From a checkpoint of a small transformer trained on Wikipedia.
Size: width 160, 2 heads of 64, MLP 640 tanh GELU.
Architecture: tied embeddings, normalized queries and keys, capped logits.
Training: a variant of Muon for these matrices, 130M tokens, 8817 steps.
Each number is 500 + 25 x the weight over its row's rms, rounded and kept within 0 to 999. Layers, rows and columns count from 0. Numbers have three digits each. The size before them is the row's rms in percent of the matrix's.

# q: layer 4 attention query, 128x160, rms 0.293, rows 0-63, columns 80-159
# k: layer 4 attention key, 128x160, rms 0.3, rows 0-63, columns 80-159
# v: layer 4 attention value, 128x160, rms 0.319, rows 0-17, columns 80-159
# o: layer 4 attention output (transposed), 128x160, rms 0.282, rows 0-16, columns 80-159
q0 078:508550515541495470507486534474449534481557513498497524538478515485541449521516500490513487503496472486491485529512526468489481495519518480565521477496533556497523510494541540468482528517495476522527496515552498471520518475518494545510488515
k0 072:459442511512519418494509517482463461489449465508491469460520489504513471504498521461548524498529489465508511479512490531504534525534542493509499508550524478503511491508518522489493516492539511502494494473486519510523532484494557482457502487
q1 087:504523448499535501515500487525492505513499510510464504512437502476526531518512485494475517451516501523488543532501475491533450504455461530540491506483527490448513555489473482491530522487515502457489479514480498465518532485484502502448517498
k1 074:510527480526486524510490488466491490518542519491503506473485512500491473566539517531507469509502515526495549534514523516487510480470495481483536525511463513500506468505521496483537477477468473505521534508504507521463478513488464482507525471
q2 085:529506531520495477488515560468512490478523486533552495502514540505483491552514511474527456491473523494496507487491559516458481488536489464469514492484501539490495512512563506476469452516489513475500543496515527526490503490521501516482497536
k2 078:414474489469519475472462493474498483471452432476525503523501488497469544510493533489462541476521443489539478499460511513478518488509507465518519517565500442496489475455480509485476513507507492494526477484470495518504513490510528498502504501
q3 078:540506528488454496524487454500507499488531485484507522495509545499497501488467509485478509503496493489488529484519501501456480515478494523532481522510526511458514502510533478515536545491523492494501453486508521501481480511479469490527478440
k3 074:445506461515536509520505524503497533441492476528512517485480494481508495544474480540539510526462508495541506482474480473509489557530487517558555507528529481503479523548527494480484506459507524449541507464486540517511509486483518506443520540
q4 088:534511497543505505503489532506527482505508498540500558523500508538518528529527520495468512473507471495489509565475520513499464469507482520496511485517478539529522503517534523508487479471527535490511509497470494504513513504519533519497523547
k4 081:498474548497506520501545488480486511499528500466516496556496529482493512520477535465534493507494521514457478482493473541523527496505443506513478508452498459494482473523530536459499512499518466467509504491486526508531513535505495485501495483
q5 093:523544491532555486544500476503495505479525512523494445513447499502514492536518506509521523521469447493458489530521458464464481509499519509546504476470501491498471488519442515482485509510528492497533463506539511491521483487480483525490460500
k5 094:479456525485447464516530482551537472512513525457460464530536466557507500469509468487537488508486509509533499499472483546493506485480464549523479507469487475497505460494516488514481495507491509501533481485451451467475533485492448459508498527
q6 092:464493429505498501492476476498491504521489545507453541556503529479472521488499470514556517518515517500535476505512498526470487479471457453464539439491489481496485468501473452448535508507524509547528484511509467513485506490519485468516474507
k6 090:520503492487506498487509466497510512511561546504524511505489525492506517519516514533455496477521472526509514502476473522498522494505496501474469507483487429505464486531471514534517467493487466542505528521497460469500521485509455524534474497
q7 089:534492474512496505487522467502481548528485457511535475449482490462491486435477482524497465481535514525450469468485499489499466510480496546472516446487525512467452478507490494495500503495492521499485488492520496518492509494454461467521506493
k7 098:483461493495535464499516488489485474512495494503512509542495477538515454512502499486579552478511508477503466513519470472501498508539490478476495531499471521504486516497509483499440518474548473497516481523512510524509479510438512468465464474
q8 094:522544499500527486506532486481510480537479481505465464516523494455506563488469455459518516515516484506522514489478472502494444527552520535463476527467515506497468488533480467528507482508495521527488467524514479472530501508492490503488512542
k8 095:514492510481465515486500514515479500497507432510465482536512490508533463479541501494453483540568510502498485505507488507497519531490453482512478539549491464470500545488468523550472487522460488515480510508433460463493509464507485499535507473
q9 094:480498474466481493538464515436466499553478452530502494574516489498487505515520493523479490486490505510462558476497528465484450515544499508496505455490519560488508507464513487485475520501482505497496494480507508443538499493502511527505488517
k9 100:533515466539537505547468499517509504539514497528513467490511465478477452515484479522530493509485489532476481499466536523490485496504471453450520506524480517515458488523491528488486511521502507486556447454480514488464506485520509530527498498
q10 089:442510509508471527519519506464483459535475485498525495507502524485517487485471499526466475463480507513474534487469471503503447488525538522524488491549427446454528550498490531490498495502456472503493505517490466523497459506510474483549484487
k10 094:527503526532482478534457499476510499485496504490486523539463495507481482494529497489492514495516487519512452452545530555504473478522548505526484464455544539476538480506518501495548498446458498496500478484495480478473498490554462469490465534
q11 105:513474499500482469541490521488516505517478486520531523478525523513524460501524503558521499486516515459525492518505478480528531471523516471479462517487501528555551473498507491482473478492496495496481529489472507485519514480490482501460519520
k11 116:457533499542529487521523523453495473524491491452492482470510507517548508468480511515531470503513490445509502460524496498491527489533480503477483478501475497473520492505519464526490511528505451508525468531519516483486508503486449495430450523
q12 095:494515503510483464493485492486515523511530510539503502537513492508485513477506494524519484465509472473521497561512533478472514500506542514475477461455478533561509499502506517458497513511516536514474477517534495523530488522476470486460476513
k12 083:515508510502489480539484502532497496514553503534486533497481528491555460482520487503523510488521528518524508536546517471534490505514516476490497480507498489457523485522515468493499479488507468503448560494512530525524497476510499513516486477
q13 142:506503477517515512524509547512482500442515459523484538456506502485521491465478497495493518527440468503515464529494504523512534506448503468467467477484493538521498496509477536431539506515538521490489538427532478531517500516484467503486489505
k13 100:503466469498505503467488503530512485454498514533475473494525493501426475487520464495461503492482480509528499482497482495499482510480440482501538463494521540548441482488520489509521482482527489516514471475497525431478491480471501506454499530
q14 096:519558538501486506502511548491513539537501516494509482477493463484513488486504494508508457507456509495446515495522523484526462497503558479510473488478512527506484522518496503482465519502533512481523491519502483446477481530497496537485517505
k14 096:506479496496486549523486536465493503513491466498435471481517518547520451488515456470490515471526539473472498473508510532500506519508488499508500484516466490522519497492493521485493485562489490467429478503462497467517506465525529441489504497
q15 091:523506535522479500528509493471510511508547483492492503523510489493491542446512493541496488457515497523513551461498486520473510491487501536486460492519495472511480499496487515480483492449476490514506528507475506548474505500456476490512501471
k15 104:491517505504526427511486474497499524490478493509508533504487521494459526504563533477535464475514537536510497538497489546536503504491506533527504484454497493504496511514532499501505494528489470503511488519454460497505532536522516499539524563
q16 099:519472536488527511522474491493521456530474502525510464494468542505476523480508481507497501498520472458472528508545481496485475485453428509468482518518472485517550505511472501506463493503490538506492485512500508426525529484517542474524533453
k16 097:515524486441504482468473492522458465478525492498518542506504552477456524491494544544510497520509535474499466482500508512512456518529484535492503483509499492490473491486482460502550510518497536489506571524514501507486472510496477493467489484
q17 091:499534512548516513443496490549533522472502500492487509511497530457468510517490508464538539521530447491485480463514470495497502547470484477462487501507507523496469515499488479474515495497494513522522531491494468445497488504490493496464532532
k17 108:526539461490458530469441503480496539471492501540430464539499488525462505500496492490479492467521506512483507512477490516489471485506477532527530488503507501484506531469514522492545549471487537465500500472497519511533498505505503507498491508
q18 101:484502476504500516509491479498467528466463494515468506474507510503473540483549560505548533501463486443466474530520479502528563538485535519524488502458485517525526499498542523459530468472519501515518503500528519490486519521490509461495481498
k18 092:522498464508521519528486464492479468511484493517483469481500478538458540494515485471486560493502472470536466501494484462462501457441468473513505478513453487522491513456465517481495529516494513531485495511510522499459508474473494517468504496
q19 113:512491515528494516461522476456495521501541496516481496483498485524518435503520452468474515457535466501505497466529514502501512481497501501515523490459545479458513491506477530499501516491505510445497469500529542496509513522480506435482491558
k19 127:485503468464477491509475451471511506531524488521532459476474567521507483482547505507495503497533471484484530467502477475524459470527516506475475490506470506521518525462472523526468504502498562469456480505502477517518513518512548522497512510
q20 085:494505500438492506525543506474561500487510505520497455456484502518504493514497459495503524502531497517473506504522501509515499507491489501546510506444530466505483529510445567518469491472519564482520478509525507562493508474462496527504507496
k20 094:451517496511485490533544503459468506526486505486502456502507501546462491506438436503507488530463470499509532523475498468484491488466467545549527463472526454469532485514526523537473502509505513477501487478467502530527523501543477532497519485
q21 110:523491483507497520511479483529504510474494527480483508461518508487487515505453529526508487548499522491510477477494476515541512503483480498533492517476507482523532557499516492513555485468507509444459502512526506495490530456538427497502506475
k21 103:498511508482495449496496475447464512505481538509472490507510496502511552483512520498491466509492509477470493514516522510505479497548466497531539503507530501479484484454519502498451462505493589453511517509539523507531467504485513494504509533
q22 107:513521464517496513490518532502491537536508479512507483465488550496485506480520503525521507494516510496491455478531505496522491489482515534527493455472543467517461499452493505498473504536514529510497507498539462544528478511468503500474476485
k22 103:501493479527524530516519516493515532537492494485475522507507510517515518502509482523536526490455495475536498492527528512508541510514502485526542528487485524492506507551535476507477481500482552487504514529544531493521531516481477500535500472
q23 092:523543479466490503532463489502464529516508522490499469505467514479538490494526496519516492520502499539484512521486496518510468532504531583485526488529521504522484499461495491480540489492524558472472464505503525498499458544537510557462506520
k23 103:510473499464517526519482481489480487534533508519475541532460523508519480459516430494531481478513474506529451513524498498524483526449495458466480513478511511496481487522448491473499446527509463489502502527519458495535473489545490506478505462
q24 109:484499507514457475514485547473514480499522491508552514490475488499530464501467509489521467488501468487515508514476495526491499464452560529451485490549485526498488535492494528490502537478470501508449454467548514514511511455494488491476462499
k24 114:504487493500523455529501475525467498466482469504513497478498494500507448497501490494530510513510506484503477493474474526569524515526451472468493450574505490508498521473519477496485556497503432470512508452547513513528451499474505512463444446
q25 113:482499524466539464447553576489507476487524549520469505501526529512552500509502513501477514517495486521501529523500515450521492484517470463468534505483510522495458470517492508466508490529521490502516520506493508514496467554508496541504452503
k25 096:514496463488505464464509493484530492542483537472487482509506563521511506548500506525513499497493514542516521495509511487526495487504493485534511551476481488529481520471430524490474513508556486469495509500448551494528455515520486481503508504
q26 102:505534505480477471519491484516497511486536517523470462531495498505455499472504513516550480468487520492485501448485564459511488495500509473535517520498520481522484481510501541524503520521484520478495504504502491497569487507487488511506490539
k26 113:539502495488449458489486513506471522488517534485518474476477527505504488469480492520533501493501500478498518490484512504490493469497533490490495475516514477518491532461520517470459485457523546552469526471541471529514487506478509488498461513
q27 101:463538501529522510488502486480456477522500525486492553521497525476481527511491492478484513527459483512476495490512491520509490455489516464509460480474524502451500496467491450561507521512494514477530502562512456521489471540525506519521531544
k27 113:535459483512502518505473494513535500526488511541480467535528497481530511477477499502517448467543495533468487460506526552484520463537531491510462512528480526515477470512516499531501530509464520489473498475525531506517520488515470488476523517
q28 100:487501456503520505520494517501482503435515461512490535471495506516517494459491508491512518538445469481505482542515512525531499506445478491474489465501501512542487480499466529416516504517524537505483518437552487502536499511493483508495481512
k28 097:446507510511518512526529508477495510510504472491541511501483531478484492485494508474491505541494493510501497536453464499487480489488474476515483538453527517513501480503508517497510513516501490492485497494430512483527496492527499502532534507
q29 112:498529488513542506462507483474476528467519479490511478487510510499493491492468480478448451512470448537445504533501512493483481461491482521514553485484486521477503503460492487519506478522511466516493505513451498508488529473475521507493503542
k29 113:446515502522500510502484476487535514481515485511481476528521476486514491474484481442522472512469471518528448475467477510477512506535535510508500516522507551449504493551515518499492449534444449511505499547530505471485471520528488491504486502
q30 094:523545452522491447489496499507471488486541458462442507494491521561527513478517507503532535507499468476474469492510541530577476535528546489512498503500515519547481511481498451506529502490493535503504517481489501502503501481554483514560519493
k30 096:463493511525527492505493503493466529498515505470502439501506533513522501507501560482504442505491509498491502494497520506518493543483500447485489457453487514548482530485487500468521490516489492501524476491483477456519537485493521515493462499
q31 115:550471508469454542497471519526487507538514500501488477441463521503454535510543525536528510529508487509499558506480531473529503480494528490504541516497562509477422517542543543502518513490506504494481519522532455449510508527508490507521504503
k31 112:535501511518510518505460493488504508516480511501514489503487521515483492521509520481472502508514490542489495509513535502505474483524504485503533492531540493479454495543512513509490477482499519482481510479496473500515486471513504527542497487
q32 084:523486473509488505509531508490484496494496517489509510479506486492494476482502493545530464499524508487540527561510458520534537500463443443501494473551518496481477495496486497471520526532497505468496530503489517493522485456509452473494472508
k32 081:468492532484499501523476461481494495517497472509552487488508487483489493507474502490526496485474492494454467492508519507487510418463492501501522512489492494510494461434511546487507495516470494515482505498506509509465515543499465513516512519
q33 092:496509500492526499500502457542490491495479527458500452486498487486506506467469493517482477498477524531470472536512468441490457535520521493517506537509487482526556521544520523540530537485508512531506533510493462455504493567506498485493510489
k33 095:525529515500472524474497476492523546486569553498468501540517516524516497530512502510527487494537477487479489577502507515484501472478499515452483508471477507462484516497495484499472510531482467489531464518516470480468501525506468485519472494
q34 086:505518491521500540523497528488506480498504482508489534497476490498498504488499507472541484493490478519571531497490510506500515520473504438530524488507475510507485456444462494503457488507521501511500539503520451533530454465532508489527498503
k34 088:521490521510456512494480517535523495480545515497517506513520512494474497498488480519498501483468428475498487457480513454474479457479471544477540483479486493455511438535463505487538485491533512488498495497504512503518522496508450498474489531
q35 084:555495491533510501529499515526475513496481494493515513488490456497561503565519533498506513485493484537443513563507489511499497495511490516486523499529510562512480530515491516473511465508526535477513480493507548488496520510498478519505510516
k35 084:477484530493512500479463491490497515477496500476530498529474529511445558494517523534489525466486508530532535454463510495473542481507502520477494489509508469504476459516519510453500492538495506502515525478508484497469493463494500525501488519
q36 076:458495501462527466486465483513520450499492467516472490505483486512514516482475522510463516556532515497482499522529518499522521496479471470435479495492493485506571487474480492520532527500484513515489487524534472456468507469553541520488544506
k36 084:529507516473434489490545475507524503519506472506474481471502501461520505492484523497502455525499516533446541482476539483459465474513504497473541485484519511492503501492498515529552502544447469544496504522463465488471526527510446488527535545
q37 085:526537509483528487493462514485504511502472507519494487516531508508517492530509492507480487519490485515553511522529457531511542501468503542459486515523494468526482501489506501504501541502518456500492490480535520458479504471529507555532504490
k37 087:501497456516446496537564517529496523518533480479483504505493482507545541467475480483509489507529521537465531483467507485521501502502471482544553522519512491517481555463481500531467512468473515496510462496499481477488525548521479482519508509
q38 097:504488510452533563505543471529482546480486481480509493447506506455462487486432492499485499566501526497500511440463498506514497511512479519507511508511472495497479526491469468530481529521493525525540513518483498514484490529500484509498514548
k38 080:443473496467463454486533492522481441512475461505517498496514497513491481494496500534527543539521505510520450523477537482514512522481496505485510525532463453492496492539516539494499536525501512550477543492516458496479518492475499496531520503
q39 094:508508527518462506527481508514506486483468510521495510498453539504470472470517566468500519469500487536535520503500500501457494456506519519500514538486526532490510513546502511485511530562483530534472471484489534437469534492487514533463496493
k39 081:510490475507477464520495435482469546478487504538502507524501514486489515521502490496491488553541498493502463475536493533530498538487514537517444505482479506503474532533466522511524505510452523515459494455496495493484548504483465448511532522
q40 061:489506488488511504521541514536497482501483515520501467495483469510475508471489492502431493470483542489526504511503499501483545500504464495562496503531493517471545513483521480503508537547470486503495486486465515476513499523552534497500523523
k40 093:532500500507491512464471496496487475444493476524550521528483518487465485537502473504454496510489497515508482479510485516449494446504531504506522513510517500489447502523499507458497496501517499476471494446543531479498502501478470492495540510
q41 101:502500495481428518488500509438481483401494494455474551462485517482506528482515466471448479482507486512472508504489518509520496501497480497518480466543526527500504482506498478486539493538512478511477521521537479489509469483502499503488507517
k41 110:506528507484506511504504556483476455524469537501579501477481544505454492475528530511471492483484515510493534495501481489460501482487530478470522486502495514466466477456491527474495530511513519517487491525503540497513475524514474510501496517
q42 096:520556475494507458509485524468519475503545514539506523499498488489562514525529530519546482513525459460496504526469509488498507503464493463454503479503503553512520500508478503427488496477533501505508455540522506475506533488488523485473449491
k42 099:541489500479480504513522461495517493495499499470457475506525531513504492473485473503474477472471493484480540580476550511528474523505476523489496485484495455471527466501497522502480515529452498543493527484467499472515528522518479534497505539
q43 093:513448501499479493493463506425540501497488490512524523518484555442466506479509466457519577517516534472522476458481464464465476501494459464472536460502516485470490475471490511469513474490525499472458516472522474501491499489525518503469527509
k43 087:438528494507493536497482488482512487485485459470500522540518516496499493465498534508531479499504485485508447528423573468479483499527488486439500472528473508452489507523514500480490500511464502496511537468552493486482538472520504478505521504
q44 094:487494477496567507451466499501488532483518513506503492479539519491503497527504499495537554490484460503543503488467497497529478491517521481482499461528470470531462468494515475499500471517485459521510447514494509497507532458464534498546531522
k44 099:486514496464544504550556482498501467507504511479503469496500495491507529501456536582511536494514501464514511513494479486546465522488451477473495518530495467503514547493499483498518496511509477549470519478514493512491460494481517497465435474
q45 103:499462500466495547510489552474464482483452468501467531544472543493477509519498493540496497474477532508463550528493540501436509489500519508499493492482483461518500495526487494509456495529505498453533516488484531539512510515506494497505474498
k45 112:510538507536506522492488468533506506510518527460537524501530454494478548502460501520512471489480483527513485458447522486470486521507497478475499534470536498484528453531498518511542459445509523484505474468480515504489488517548497459513503534
q46 087:444540514467455508538525482499493529470511497485490507505455477522544519506524521500510503517494461542475460527482534475521486450529529510476490524499500482520504491509471511494522466471491507492474544481543493517500520502488488505457556544
k46 104:516484491515533496490518504468492467564465530454532459458500520480461481482485512506503471528500435525492560500510501486497498451535510505496525508485495484457497475488499513513535507519425498501528532511454540499492514490525488499486540541
q47 116:435502520466434481502529451498520522507487512503507508461506486504529489497480531518508504433531493505489476535494536509498484511477536509527563535479504477504516509506486503513499489483503511524465476551520503539488510484498512468481521500
k47 093:537506474479461552527524501477496507512403490515494525548502534483496510505488490507476488537498502492463543529496555468524505490475505473509517498503468445500502498488499522466497492520462552505520513493503522492489487444572516505488537512
q48 115:499495501556521553481498508517526528481557521493489481497507479508505523539507490510481530533480488472534485486471467464515548509536466465494526505517528481511485462513523510490508486469474477548528467516482522488531529533474521521522490519
k48 110:490493512505498485453464533450506472537508500498480507472459489514492550477533486498501517502498533509525494539472446460523514513486528510484522489492474503535517559518478503501507528532484488524513530491542519511540456519427512498522458466
q49 100:469482486487474505553529493481487513444468454511514521457504510509507476503518517490514491544473478506447482538515445543491560497488474568494451470501491475499505504503471526448512459485472516507534496453487508528505520497503479509502534504
k49 091:496522471508490461484500492523508482494446420447473553513505556509534503502504486478492520506467492467504523507521492514501499482487511538477456495549483494495491502494485533486524521492515498519520519486500510460515504518506492526456490535
q50 125:502496503540485496445508453498499519525512506475512492488518535471499508481546546522500461490495462490482511494505482482510496519468508480477470525458506445495499525451501506491470473542548471506495515515538551503495511525468522494521546498
k50 121:445487504486543543540505511498535505500485519503545532506526503525523492541505494531514506476543483499484491493542491539527507516477489497498504508480525553497518514531461480519502487519483509502478508556505489508505519481451567511503466514
q51 092:503543511534498527483481533513494524473507522487514522502509503475537533511503568492472490488527471537488502483491491522467498534501551467505510512472487504483509542530484466523513476514552494528499507513525482551507456511483478480502496551
k51 095:501496474461541517444566504529511455507508522543537531493544522520473469531519523493473498470500504572492485470471492498484517504488513468482532482504473489518484524509457483498487490517508499516509522510536458573520510490515503513464456494
q52 103:540472515469512513485492491492518473516515491482506482448494505547479516530539510509523496500515505514510521522566486479503536507480530514497538484466497457499484512532523516510516539464488507505513527493549479499500500487477496510510482481
k52 109:538508521494514497486466538505521511492504489511495490477485514508511519519483502516515527471518550511511497439516517537511505512508519500511565492479537483539518544498503500516509519491511533529477508471549466525528496488457493542487459501
q53 093:505486462512498550541513494501481504500545492518539520485517534501515539509537507491501527468493471504486503540505481532514569541474522493506488523487496472484544489521521534485494475493537521510449457515532488518474478474525497489483479489
k53 111:538502473462502511487488524474537502493509483521501494488506475533507503494505465473502515494471513506523474505491454459491547484487507509540475467468495471557527500494496514506509503522505474510502487518515465474483551505486542480506465488
q54 096:459535497554507499532518466497531461501486541502509480507481501522547503517520495498486506479483465522501556491519561505496496548503463526460468478490515514495537481499512488502504519481514470496519487499510507493456491559473477502507470524
k54 120:466465506521514551506474511499471497498504497484521507545513466495511517489520463500445492504485501483526523496531532509516524483496489493534485556478478528532479493521494487452533512500494490500480500465460516521495563517525487517496520525
q55 095:458501501497498489495524499529509507484505486514550482487526481505513514509515524503525479481502529513493474462570502524505465478493487508523494494513486451535559495486488497494506513500535515485496492535474490462518476512456470500519516508
k55 096:538492490474472482508471500510504467515477496525481465490497500480491505518484487536505539488483467483429469442540493499467473505511487496494471480547456501535502454479521515497570495500513506479486484564519517509550521472472528518500493519
q56 104:523508525525446477507471508482552480528504487486487496545519464487488501439480506498484513510473461485435492481496506474489484518501442510495456499484519490464554518478487462500521501538506496500499463490478452500487517491530504565486536522
k56 098:473456518496489505523571500451474501518548471510555529517460506507519561486494478473515528477520488541493525498498520477480495441493499483476513511522460479513468450564494521471514477524466493464513440507480459466506513465539503524485496489
q57 107:507486495479533484509513474415540568532491474477501556514486498486522504476498539523505501473493481510508496511530486542535501540513519483478479456469486491508462482487498487506490510500505544486496525527504495539475442541481531510491476493
k57 113:469515515482519538513472517525514545486496478520495517530513499559450485498498490527489524448529532491498502523482530517516497542482507456502519484468541494539492497462494471485500490494513500554483521508535471487477481492455477510489516500
q58 107:479542522520505506551574510525486469487501479473489511503545524521484506499475519476455501525480474534488475484478498492486485524499478463459508509520514501525500504521493499495534535532498487482492510483477502503490535462508434538532511498
k58 105:550521525498488477519505514456467500459467492516485473453515506477479480457503471464498514543509475519496496525478539493480545497520506482483522480483485507518488474517506473456500490498491466518487499505474483468509534512494500493482515491
q59 101:492519439460472476537518496468528490488479465511524508502473456516498528499547496485488494545492466498529481515486481489483472525504473507473490449487548473483520525545492501498488486480495509461477500520509504521499537525521482496502465507
k59 105:495475497513505472529574506504526506489505458513545540472524515540559452488526486521491560495481486483501487515510508486508494496480510522484504497502488541529494535563491506496478499548506512528474499468494437501494491482461466518487479511
q60 102:502508509492485506524491494429480518496468460491527510529540483450527514514491492502490508454464501472483515503471490513516521514508505469476481460403499562475478495490520537497540539485505482506445497473504475492512526505466478527474482507
k60 109:501491547528548498527538504520513523488474570500529474489549499520495496528515518558538495460500489492533509511493478491458492511519470518490499514493486484520442488453512517467456444520489482531530507475487506527480520482526489439497520509
q61 121:490518537490508479507509481534499512514514503488515473517505505500497513551514485510498472502582531513486570505471495468474491481562500516551487516505500490443493496464504466556487493485467486499490499553480504511480494442487510502500536515
k61 118:512481495513503490529497531536521471531507540500512488526544505511475496484507465521464483498503509503496513472530503474505480473541517490492480500536508422439505527502471511519487485524527528516528486521517487496493476491509466530494480507
q62 113:475566524439481555474571514520496505511517502507486516499552504497485511496493509502521518467442482541511503540474540495509492531498489483512528527483521477511486522480498500485494506512491490517478525511523504502501528513501481469485486484
k62 120:516497532474500495513492510532476507511499493471524522493532519506465471489466503518490505478453524486514500469465513496508513521455496547550511475504505496547474527484493485498481479456481510502515536488513514477574463466462500479531501490
q63 102:495525489460536545535508485488524462500494508422530512500502522539532527501477480526523523510513516510506517475516526474510531491521508471481501513522470537505468480467452477554512499515473498517512503501512493475512488511489524500457489515
k63 103:533488538494477460498489479502502452529497536494506483522493514484478474487487472510521501508507516548510526507502494529481521465531521513493481522531521487507511480497461489500503549506503473548522480498501478500466493502519500505540495462
v0 106:493516484488527544508491500469511515500506520456506471521536515526516508468483464509520476531488485520528478484501555467510525473478551509493500507528519530516502471524488494498520514472425519517466505505490493511506485502481482504459488557
o0 110:499478489531504443470470488531505473508506521480510536511468468500503474501515521436513509509486509491521492465510455528465504528494529449542499523507463509497497445498471522507458505487535496490514500489486488511518509503537485521480493468
v1 096:496451542515515471503517469484478500458486548517506517515481506477542539538502454500518494473481537473460505527489517541509509493514490484481504483473515512499508507487536505492470470507518538504529479511536517487495535527494488469499506488
o1 101:462488482503551519508507578487520458486501458521458447502515533506465445492502501503497485485519482503493491505512484506448516490489463523508541492514519493438489516520484469499501492501471448522484499546509550529467507548477563516524521494
v2 094:505484449494480474483523497479494468442494518502490546492497549503519526473510476490505505479518546493501505503568502476481523521445481455513533484520524482503530517507503500507505487489566492539497509531474481480498536505463490503490547513
o2 101:501488539517542525490533479498514535483547495516510454462505517516509510513503501485471546522469500496476508480511485496515462494526475499497527507465497505502455543518524462489495473536483507499476452503529520521506486519482506473500506468
v3 104:450484484524478551531538507525480530500525527505491495482485504471504470496469473488505487471488518486499521495475502491483507491571498484528479452536505499503510502514496504468450524480531498463511498463482469474445468522458475488523475494
o3 105:508464510473497521513527511524522525544449490489462497514509490546487521516493485496486522507523482571451498501476473480499513487441485500501504491472465461448487495466505506538499510512485493509503454501495516496509533463547551510480501501
v4 099:537512488485496473519539504490477502499520540506489502504475481494505504508501513484495501505514514469503502496520526523519541489539548515522517482509529466500509482524580512501505467543484524476540522506480544459462455481513568565549523494
o4 104:486475508534512526503446500498514476519477482493529488489513484551499478521468495512537502484514488521503534474546523468482501547509475456525499557470492517497472523495498475473498510459518473530473440501542508487524507519485487499503517527
v5 088:489438481495483499499530510489484504526547481468532439470541494493506515530496507479466488507505555462514516485502497508490510480489532524478525488516530514505493504492501510533449479491500475513507469519493509511517478473518467498536509516
o5 096:528516505454539541488465487481506493496466472499440543534490524489482512427514508507512476461485490511470506470513445474484471479514499531513473543469474518499484531486468487470562502506531486476547531494513503501440496494504489548460517489
v6 100:499517518511541485460484472487498504510510524448467483514453498498483520477482537526496469515481499519468528501447485499492482470482502494475465487514489559460495510537515540514475567519533541478531497501514548513493462531495481538484489536
o6 105:472491522493510480493498480465490486476464480513535509482513515483496498528457478502473516548521499547525477521502479509509507493501494444422500535511526493535507504441511518462517521508440489518476458493492486470461509547500481525493470494
v7 105:507486488473474498474469508499508528517528487468492477498487478471547508495525536518530513483503485476501514518495505501496512539515457481490529511516491513479551523506497501500485506528522506499578538519519458501501488455480533500438496511
o7 105:460500473542495545513523499535497551446511516463484530466480536508493538497540507509511478514506478491464470520484573494513487514501519473485463508484478507465458486522468526558538511497500506467501493519530468524505506497494471505551523510
v8 100:528503490528510550514516508506484455503508496513501513488480550491476555461459507513517500436470513521514495552489514495487509472536489484484483512539476490500528507503492564511493514494485502518481464488536489554509494520514464518490526501
o8 104:482481523476480477527483503547514486530499563465514508534507482511503461498495488490470560555516510535508505489560478483480478420512513544513502486468440499487499510493504463455514541522524462516516475496498514494536512468493468531471497505
v9 100:446485505492495518511540484502501495500483460505511473503490498480527482518525504521481535476527448547513458497490506491477495511518507460528482492525517470466476511483550525517517494467473505491511466541497510513546512490495477542519507502
o9 098:530486480482520476488497517484522523488487507495486499528528495510464538498470479468494457491506520546499536471481525464474506482524500547496503518507496493536517484501465474478443508560538501505529533502487520537497511462509520488496481543
v10 093:457532520520481534534493515523504554517446489497509525492520471489489504541474505467478480480527461539500491508475474531516498518497474494488525445521483513490483490481508509501521471519466576473503528557474533487471498531494516495495486573
o10 096:501470477477488480494513526493473464505513519472445479509472518534479541474521471543499505496526497540455477505471526495498509496465531536537491516483537500494528517493470512486471483517480485488481460481508477526508543517495516486486475474
v11 099:515492520481469573532511502489487461507487527507493483507513527520513476503466502484531446457475479472534512503541488571499549505474496480476495501483507497441520539530453481500481488521439486516527488495529468507489479531476509487523487492
o11 101:503511489520488494499516488496496449487485468484488479485463515504508464481542501503493542504522509486463444497523519476491492524537476532530491491541522513533454499490511509473510498481534482493472513504547486467523525491491544527484533522
v12 090:546489506514533464497495495512468491521519480502496505520458488508508470481472505489507505530509526521557536539539574476492480525488477493456492462496485510465534541492441494502529527444488550467559518496487509531491510477458481512487514527
o12 100:473485511522459519516490476545485519493527501452486477502510507548541513514552522480468511514516480487496446465492466524489514473532543475502506502541533528517470529510501477512501490527487483499507483480558440501501477508503511511465476477
v13 094:538466487514509529503509477489494474485466509472505494493493448471504524505528514453468509489472521514484497566476531463555459526483473512495513485464503503478515515467526508527493504517500523534500488471499488508469471531490456508531503496
o13 097:423501510516559519480487491486506540504508522540451513476502484484532478538479481493494498508537510504482486445496459496443516513477544497481555503463518519471539553522505471516522528473502501490488539483490468525493549521482528472514488488
v14 094:483484479486526506506530521464532486531506499512502514516485518562488504543483514507472533500514494497480482484427513496507483506513506544543484465532537484459527519474535495508519504523504508431495472488516495469525529506463454554522509516
o14 095:546533511530496499550492497554483481492444509490469465516497486453485471489489490524511461507467503513514496521516514535493505504506478462461489528477488547498487505476506479488508503487545500501490530479512539498510499458522546501480517535
v15 106:518490514476526521510480468448448486507540475509516466480547530517488498457493452508489509493504494477501493492470467462500499506542519547517477502493521537473529498503493503506503551510489482466503466507496476547553530485511506498503493484
o15 109:559468498492527499476507468528537522517502469478466481520507528486512457477493553507482469575525501516506534480487480486503522499498554472509461530489500474504482516502499494510529451489533470503502543531513456469488502457532470535500525502
v16 101:509523491485504452461508530532495444502494511468512476486497509454467490494538466494503483504501534476443517517485499477524552489512467506490509522436487498522489495536481475518496517486542522502455493480493474503520480503486503537509480503
o16 102:461461503506507527524495443481511560483484518531520521520509484533551504489478517503505507484504496508509501533514510512533498502520536511488494504513481469463490515485551526498494518491505499472487452476523525475530502485486503510473561552
v17 107:533475492535514498473491493435494440506485491479484473469483474472520534499483537480483526470515505465500459517533564527508474473491490472442500521503523544499500490492467546493488498475468484510441466513505488532506481493484557471482473486